From a checkpoint of a small transformer trained on Wikipedia.
Size: 15 layers, width 224, MLP 896 GELU.
Training: 788M tokens, 6014 steps.
Each number is 128 + 24 x the weight over its row's rms, rounded and kept within 0 to 255. Layers, rows and columns count from 0. The size above them is the row's rms in percent of the matrix's.

# layer 10 attention value, 224x224, rms 0.0268, rows 156-159, columns 112-167
size [ 96 100  96  96]
[[125 145 121 134 127 145 128 121 161 173 161 141 135 117 140  94 125 157 109 132 120 124 129 162 144 103  50 145 141  66 140 125 181 116 134 150 161 131 107 149 127  81 101 150 128 116 152 160 139 125 149 142 133 156 140 144]
 [163 111 185 104 154 118 101 156 128 152  96 163 124 138 139 128 124 120 154  98 101 133 138 119 112 100  97  93 125 147 151 126 125 132 110 132 131 117 137 120 148 174 139 159 143 118 124 122  98 105  94 136 113 141 177 102]
 [105 135 116  94 110 108 121 158 117  93 129 121 144 142 134 144 102 121 113 158 144 116 112 112 159 107 134 119 121 118 152 136 118 129 143 155 112 160 201 137 102  99 119  91 163 137 142  87 122 155  88 159  66 113 123 134]
 [124 106 106 126 141 123 111 134 137 138 118 166 158 121  81 129 106  87 106 117 126 151 159 164 116 115 130 158 138 147 112 103 102 116  99 105 136 138 191 127 134 157 137 106 111 122  75 147 120 147  85 161  99 105 109 130]]
# layer 10 attention output (transposed), 224x224, rms 0.0677, rows 156-159, columns 112-167
size [ 98 100  93  97]
[[111 158 131 140 114 134 116 151  98 110 138 139 140 154 116 188 110 108 165 120 113 121 146 106 144 179 121 139 123 158 123  87 132 140 140 138 165  84 128 155 116 142 126 106 120 109 138 106 100 164 119 121 132 174 111 124]
 [132 162 113 131 149 111 134 153 164 148 118 124 131  98 125  90 134  99 118 144 114 127 149 128 148 129 107 169 155 111 118 141  65 129 106 141 150 147 188 128 169  88 155 133 132 140 137 152 136 123 164 106 128 131  84 170]
 [132 124 197 135 133  89 168 135 120  76 144 127 139 159 114 141 163 111  97  88 104 158 103 144 129 129 139 100 144 104 110 172 146 153 127 135 138 169 105 137 139 128 128 133 124 118  88 184 106  87 105 111 176 153 120 150]
 [135 124 141 121 106  60 157 138 116 118 133 122 119 101 182 131 105 129 124 153 134 127  85 100 161 147 112  96 151 148 140 109 153 112 146 138 156 101 124 103 123  71 142 120 163 160 176 159 102 141 125 125 196 128 187  94]]
# layer 10 attention query, 224x224, rms 0.043, rows 160-183, columns 112-167
size [ 73  75  95 100  71  79  82  65  84  81  95  77  75  88  86  86  88  83  71  80  86  80  81  75]
[[101 151 143 149 122 150 113 122 146  93 117 158 100 101  98  88 154 116 100 178 103 148  95 142 169 137  83  90 116 131 119 175 128 109 174 128 143 130 154 148 139 143 122 115 139 104 134 143  77 119  95 141 123 155 124 151]
 [142 138 172 142 132 183 137  93 151 131 165  97 130 110 157 115 152 165  75 102 168 108  89 150 105 115 118 112 131 117 133 101 144 160 103 127  89 141 130 148 110 134 105 145 151 166  87 137 149 199 163 136 124 129 132 181]
 [175 112 153  92 133 112 110 117 118 135 103 111 158 103 127 184 150 125 128  77 120 121 147 182  98 139 127 123 141 128 104 163 141 133 123 144 127 136 119 200 109 139 121 153 123 131  65 105  66 156  99 114 118 109 119 146]
 [121 127 159 123 154 133 128  97 128 125 147 122 128 107 148 115 173  90 130 108 175 173 134 168 130 177 123 140  97 110 137 171 125 114 106 128 160  91 149 150 113  95 160 132 138  78 100 130 152 125 147 122 120 141  89 134]
 [102 132 101 165 141 115 127 155 134 159  89 138 147  53 121 132 162 123 128 123 106 171  92 155 103 120 138 104 139 171 121 123 122 151 163 129 130 120  94 144 108 129 146 123  87 152  83 139 144 115  67 136 118 116 163 156]
 [117 119 135  73 197  93 119 144 145 173 127 136 110 151  98 123  97 143 127 134 159 108  86 137 148 137 175 104 145 129  93 119  92 125 141 161 137 113 135 139 105 146 139 126 111  97 104 133  96 160 147  84 146  99 152 143]
 [ 60 137 110 132  88 133 170 104 166  99 149 120 109 139 129 150 162 170 125 151 102 131 171 147 137 115 124 109 147 130  99 142  97 118 104 144 107 121  98 115 119 126 143 141 127 165 156 146 160 106 158 147 137 106 117 134]
 [133 172 112  97 113 161  77 131 150 123 158 138 122 137 139 105 142 108 126 165 112 120 122 141 102 150  84 121 128 125 131 140 129 131  84 107 113 117 111 173 156 101 118 129 150 156  96 104 143 133 102 120 112 163 115 142]
 [168 114 104 153 132 155 109  92  81 140 132  77 119  85 113 112 173 159 125 108 177 114 112 141 102 141 174 119 139 117 155 130 159  75  79 101 127 106 134 151 110 147 116 176 102  89 104 123 153 137 106 132 111 145 152 124]
 [135 179 130 171 132 132 119 154 138 150 156 142 152 134 114 136 118 151 144 156 133 177 129  73 141 132  88 140 134 172 137 157  97 130 127 125 161  85 160 115 122  83  99 136  93 138 125 148  93  86 146 112  73 126  75 135]
 [102 128 147 157 120 117 137 127 136 105 123 144 148 128  77 155 124 105 141 128  92 146 108 116 115 173  95 203 121 106 147 147 126  92 113 139 140 150 147 103 149  93 131  82 140 136 144 155  94  77 113 138 134 140 102 135]
 [165  73 113 125 151 138 135 131  82 127 106 106 155 129 141 122 142 112 141 135 147 157 118 116 160 130 150 122 130 113 112 151 143  98 116 145 171 150 127 155  96 116 160 144 111  91  87 122 106 104 112 106 161 110 122 138]
 [152 190  98 132 143 119 147 122 126 147  90 125 165  91 137 177  65 119  87 124 127 114 123 128 149 100 140 157 137 129 139  99 109 139 164 157 132 157 114 121 124 156 104 121 140 135  82 128 120 149 150 198 138 151 146 154]
 [155 153 108 139 110 147 132 119 136 137 124 132 121 126 115 133 157 104 125 148 126 108 150 155 102 107 155 119 111  98 111 144 154 103 114 160 122  96 115 168 144 148 152 142 153 128 173 129 124 130 125 135 160 135 112 112]
 [118 146 114 115 128 112 121 115 151 141 159 111 125  97 168 184 121 120  85 109  93  74 113 161 148 134 140 138 129 150 117 128 107 157 156 153 125 122 139 134 124 116 125 103 142 112 113 127 131 143 160  98 119 100 148 156]
 [143 107 141 146  93 154 129 176 113 120 113 148  88 111 104 145 101 148 132 130 132 105 146 120 133 166 167 190 137 116 145 141 113 137 149 155 175 145 157 132 168 119 161 128 104 118 133 180 109 156 159 139 142 115 130 121]
 [170 101 140 142 161 135 143 145  66 144  85  87 136 116  96 158 128 117 163 116 120 157 132 141 128 133 136 152 104 112  92 128 125  65 144 144 158 153 100 144 113 111 136 113 137  80  86  96  63 169 111 118 138 134 129 125]
 [140 117 115 112  95 132 122 155 139 146 139 147 121 135 133 118  84 137 147 135  97 113 104  88 128 177 143 161 100 145 137 179 104 154 145 131 193 122 143 109 155 101 136 120 129 146 125 153 142 115 151 130 119 159 148 125]
 [115 120 134 108 153 125 137 144 145 155 137 121 159  96 132 111 162 101 120 134 143 125  74  92 117 144  85 151  92 141 144 120 113 139 110 140 176 139 128 134  79 121 137 118 110 117 147 111 137 107 135 110 128 108 130 142]
 [113  97 144  94 125 136 114 111 171 114  88 143 132 142 146 118 131 146 129 130 120 103 133 138 156 122 188 112 128 125 157  91 124 119 151 153 118  93 131 155 147 168 189 119 183 140 140 132 152 124 121 100 191 151 104 142]
 [117 150 149 136 143 123 122 103 103 154 125 133 135 143 154 143 117 133 101 163 169  99 134 123 126 101 188 126 114 157 171 110 135 133 147 168 136 109 128 124 107 178 135  90 151 132 155  94 157 145 156 138 170 128  86 146]
 [126 167 131 122 121 151 122 162 136 175 137 140 144 120 138 135 152 124 120  92 102 159 113 116 126 107  92 181 143 152 113 115 112 133 123 120 149 117 149 107 150  96 101  92  90 150 133 132  87  89 129 145  96 115  89  97]
 [118 167 139 198 131 106 108 108 168 134 185 120 143 105 142 158 122 127  91 124 122 151 157 140 138 110 120 120 132 118 163 130  89 126 101 114 128  88 131 120 157 101 101 149 150 149 129 135 148 108 143 151 117 125 156 127]
 [105 169 116 135 116 112 112 108 135 122 167 151 153 145 144  96 126  93  94 144 182 121  77  89 102 151 101 103 116 124 119 133 125 134 117  84  93 116 121  89 140 108 108 152 123 152 139 148 168  97  91 156  63 153 158 169]]
# layer 10 attention key, 224x224, rms 0.0377, rows 160-183, columns 112-167
size [ 58  78 113  62  71  82  72 106  93  94  87  80  69  85  81  89  96  87  64  89  95  84  89  92]
[[102 135 138 109 122 126 129 157 124 135 119 144 141 116 155 113  96 105 144  81 118 139 100 130 116  84  94 120 124 151 141 148 144 128  93 119 137  88 145 140 124 155 156 119  85 135 131 105  59 112 120 153 121 164 103 140]
 [126 131 178  89 146 164 103 132 154 116 119  76 114 134  99 132 142 166 155 108 130 135 144 149  80 154 142 108 153 127  86  85 129 130 104 120 105 152 144 163 141 137 127 125 135 111 105 124 116 138 164 124 121 150 148 139]
 [128 110 141 135 147 143 131  93 137  86 121  71 106  90 113 152 112 142 141 117 147 101 172 110 124 143  98 146 121 122 115 110 118 109 121 156 145 132 120 145 139 110 110 118 151 151 111 140  97 121 188  91 127 105 139 129]
 [114 110 104 155 109 163 121 131 125 135 150 146 116 131 130 121 144 113 154 118 110 101 126 141 133 106 145 156 139  97 143 150 128 125 107 137 163 166 117 107 140  97 105 136  98 156 132 132  85 140 136 129 146 152 123 107]
 [ 92  83 101  77  58 157 108  84 153 158 147 156  94 126  78 138  96 108 115 142 147  99 139 106 160 121 144 141  83 132 152 164 141 135 139 102 140 129 108 104 123 147 121  93 156 137 137 181 122  69 107 129 138 151  98 135]
 [156 118 126 130 159  79 166 153 150 117  91  88 149 146 163 144 130 110 114 122 157 133 150 129 118 109 127 123 171 146  93 121 108 109 120 130 120  92 138 188  62 132 125 152  96 105 126 120 121 134 124 136 143 156 138 101]
 [125 115 149 131 111 139 159 100 145 111  88 136 151 146 176 128 155 111 127 130 172 110  88 158  92 108 130 112 129 141 112 113 130 169 159 120 120 133  99 149 106  98 142 131 135 128 125 135 147 180 145 105 109 159 115 121]
 [125 106 169 126 122 163  83  97 143 134 118 132  98 104 114 142  79 154 123 115 111  76 135 140 116 126 128  96 134 135 114 128 121 147 122 167 107 100  92 125 178 128 114 138 139 206 130 124 104  91 128  95 123 136 115  98]
 [152 109 127 175 137 115 108 136 126 133 115  97 166 145 142 150 117 127 127  91 129 130 148 158 126 111 107 171 122 163 116 157 140 133 147 126 169 118 117 123 126 123 117 151 110 139 160 175 140 153 158 101 163  96 122 139]
 [ 70 143 123 124 130 158 124 131 125 137 130 120  91 100 162 130 116 113  98 113 122 142 111  97 139 126 165 128 138 120 173 151 134 146 151 151 170 120  94 156  99 113 110 105 106  90  99 119 121 108  96 139  93 125 123 132]
 [ 94 145 128 145 115 155 121 129 110 103 159 154 108 139 118 145  98 111 189  84 147 142 113 104 140 142 129 135 126 138 126 140 137 131 110 132 128 110  65 132 146  80 117 118 146 140 143  75 101 117 123 115 147 158 153 121]
 [112 131 116 174 117 160 144 164 105 131 145 165 130 144 109 142 150 100 147 103 149 152 163 117 105 100 154 142 139 110 131 131 126 115 165 109 132 123 122 133  85 121 107 133  92 132 111 174 113 121 106 114 137 126 130  96]
 [196 161 115 120 168  95 136 138 124 118 139  86 116  95 161 159 126 125  99 135 135 114 107  72 143 121 108 140 130 158 141 117 152 109 142 150 127  94 132 156 136 155 111 102 164 130 104 145 147 131 148 127 109 103 146 141]
 [168 154 118 137 163 159  86 143 125 154 123 177 129 137 143 130 117 154 147 148 115  98 136 117 127 112 155 134 115 134 141 118 106 145  97 138 172 115 131 145 119 185 134 157 104 183 171  95 129 175 138  96 166 145 120 101]
 [140 149 113 134 120 113 149 113 144 130 139  98 144 106 136 142 159 135  99 128 106  99 117 102 125  96  91 119 139 121 109  94 104 152 152 146 124 142 212 153 138 140 128 132 173 129 162 123  80  86 185 125 132 141 125 163]
 [132 128 107 120  96 126 145 161 120 122 147 131 126 149 141 127 125 107 180 152 127 170 162 129 111 165 131 143 127 116 161 126  86  99  99  99 175 108  95 142 140 153 118 120 109 139  99 126 131 145 137 164 111 147 110 129]
 [112 121 138 159 117 158 159 161 132 123 111 141 119 152  92 155 149 100 151  94 118 158 167 110 117 120 151 148 115 128 121 131 120 106 164 115 153 103 113 135 149 101 112 108 175 129 127 154  98 154 150 177 111 128 130  93]
 [132 109 120  94 117 123 135 133 122 120 119 167 141  97 144 129 112 130 141 134 116 141 177 159 128 139 139 130 124 139 139 153 109  89 133  99 124 130 105 123 122 112 130 125 121 130 120 127 118 132 111 142 127 157 131  71]
 [ 86 124 103 142  92 138 151 163 132 136 134 109 125 109 106 107 126 144 127 127 139 132 110 133  99 126 184 163  97 104 145 112 149 133 133 133 122 132 165  96 128 148 127 118  95 131 114 149  91 126 153 148 144 133 110  95]
 [134 136 134  81 187 117 103 178 124 122 117 147 145 167 158 130 129 153 105 157 151 101 122  75 131 157 153 113 148 135 152 128 102 134 131 108 137 159 128  92 121 127 149 157 140 143 162 127 109 168 116  95 141 153 166 150]
 [139 110  99 114 119 128 128 110 149 170 111 119 136 132 135 145 130 159  94 181 157  81 106 129  92 118 112 133 136 108 179 119 127  86 110 138 138 119 142 110 127 179 117 130 127 106 128 173 134 143 172 152 114 154  73 133]
 [124 165  99 140 121 135 122 146 131  88 144 123 102  97  77 110  90 110 120 110 119 161 143 139 159 123 112 154  92 133  95 137 138 161 105 127  91 126 143 153 111 119 122 136  77 132 111 101 120 126 126 141 132 118 125 149]
 [142 146 137 158 150 136 122 117 128 125 145 109 118 104 178 120  91 110 102 120 129  72  84 113 139  86  99 111 130 146 151 112  98 173 140 143 175 143 160 141 153 117 139 123 154 117 149  89 143 128 141 154 144 117 100 158]
 [110 143  98  93 119 145 116 104 111 143 155  98 136  84 142 132 111 114 123  95 130  98  73 119 143 134 125 139 121 125 127 142 155 105  97 168 127 134 146 136 119 114 151 144 124  92 105 137 139  84  79 106 127 132 112 152]]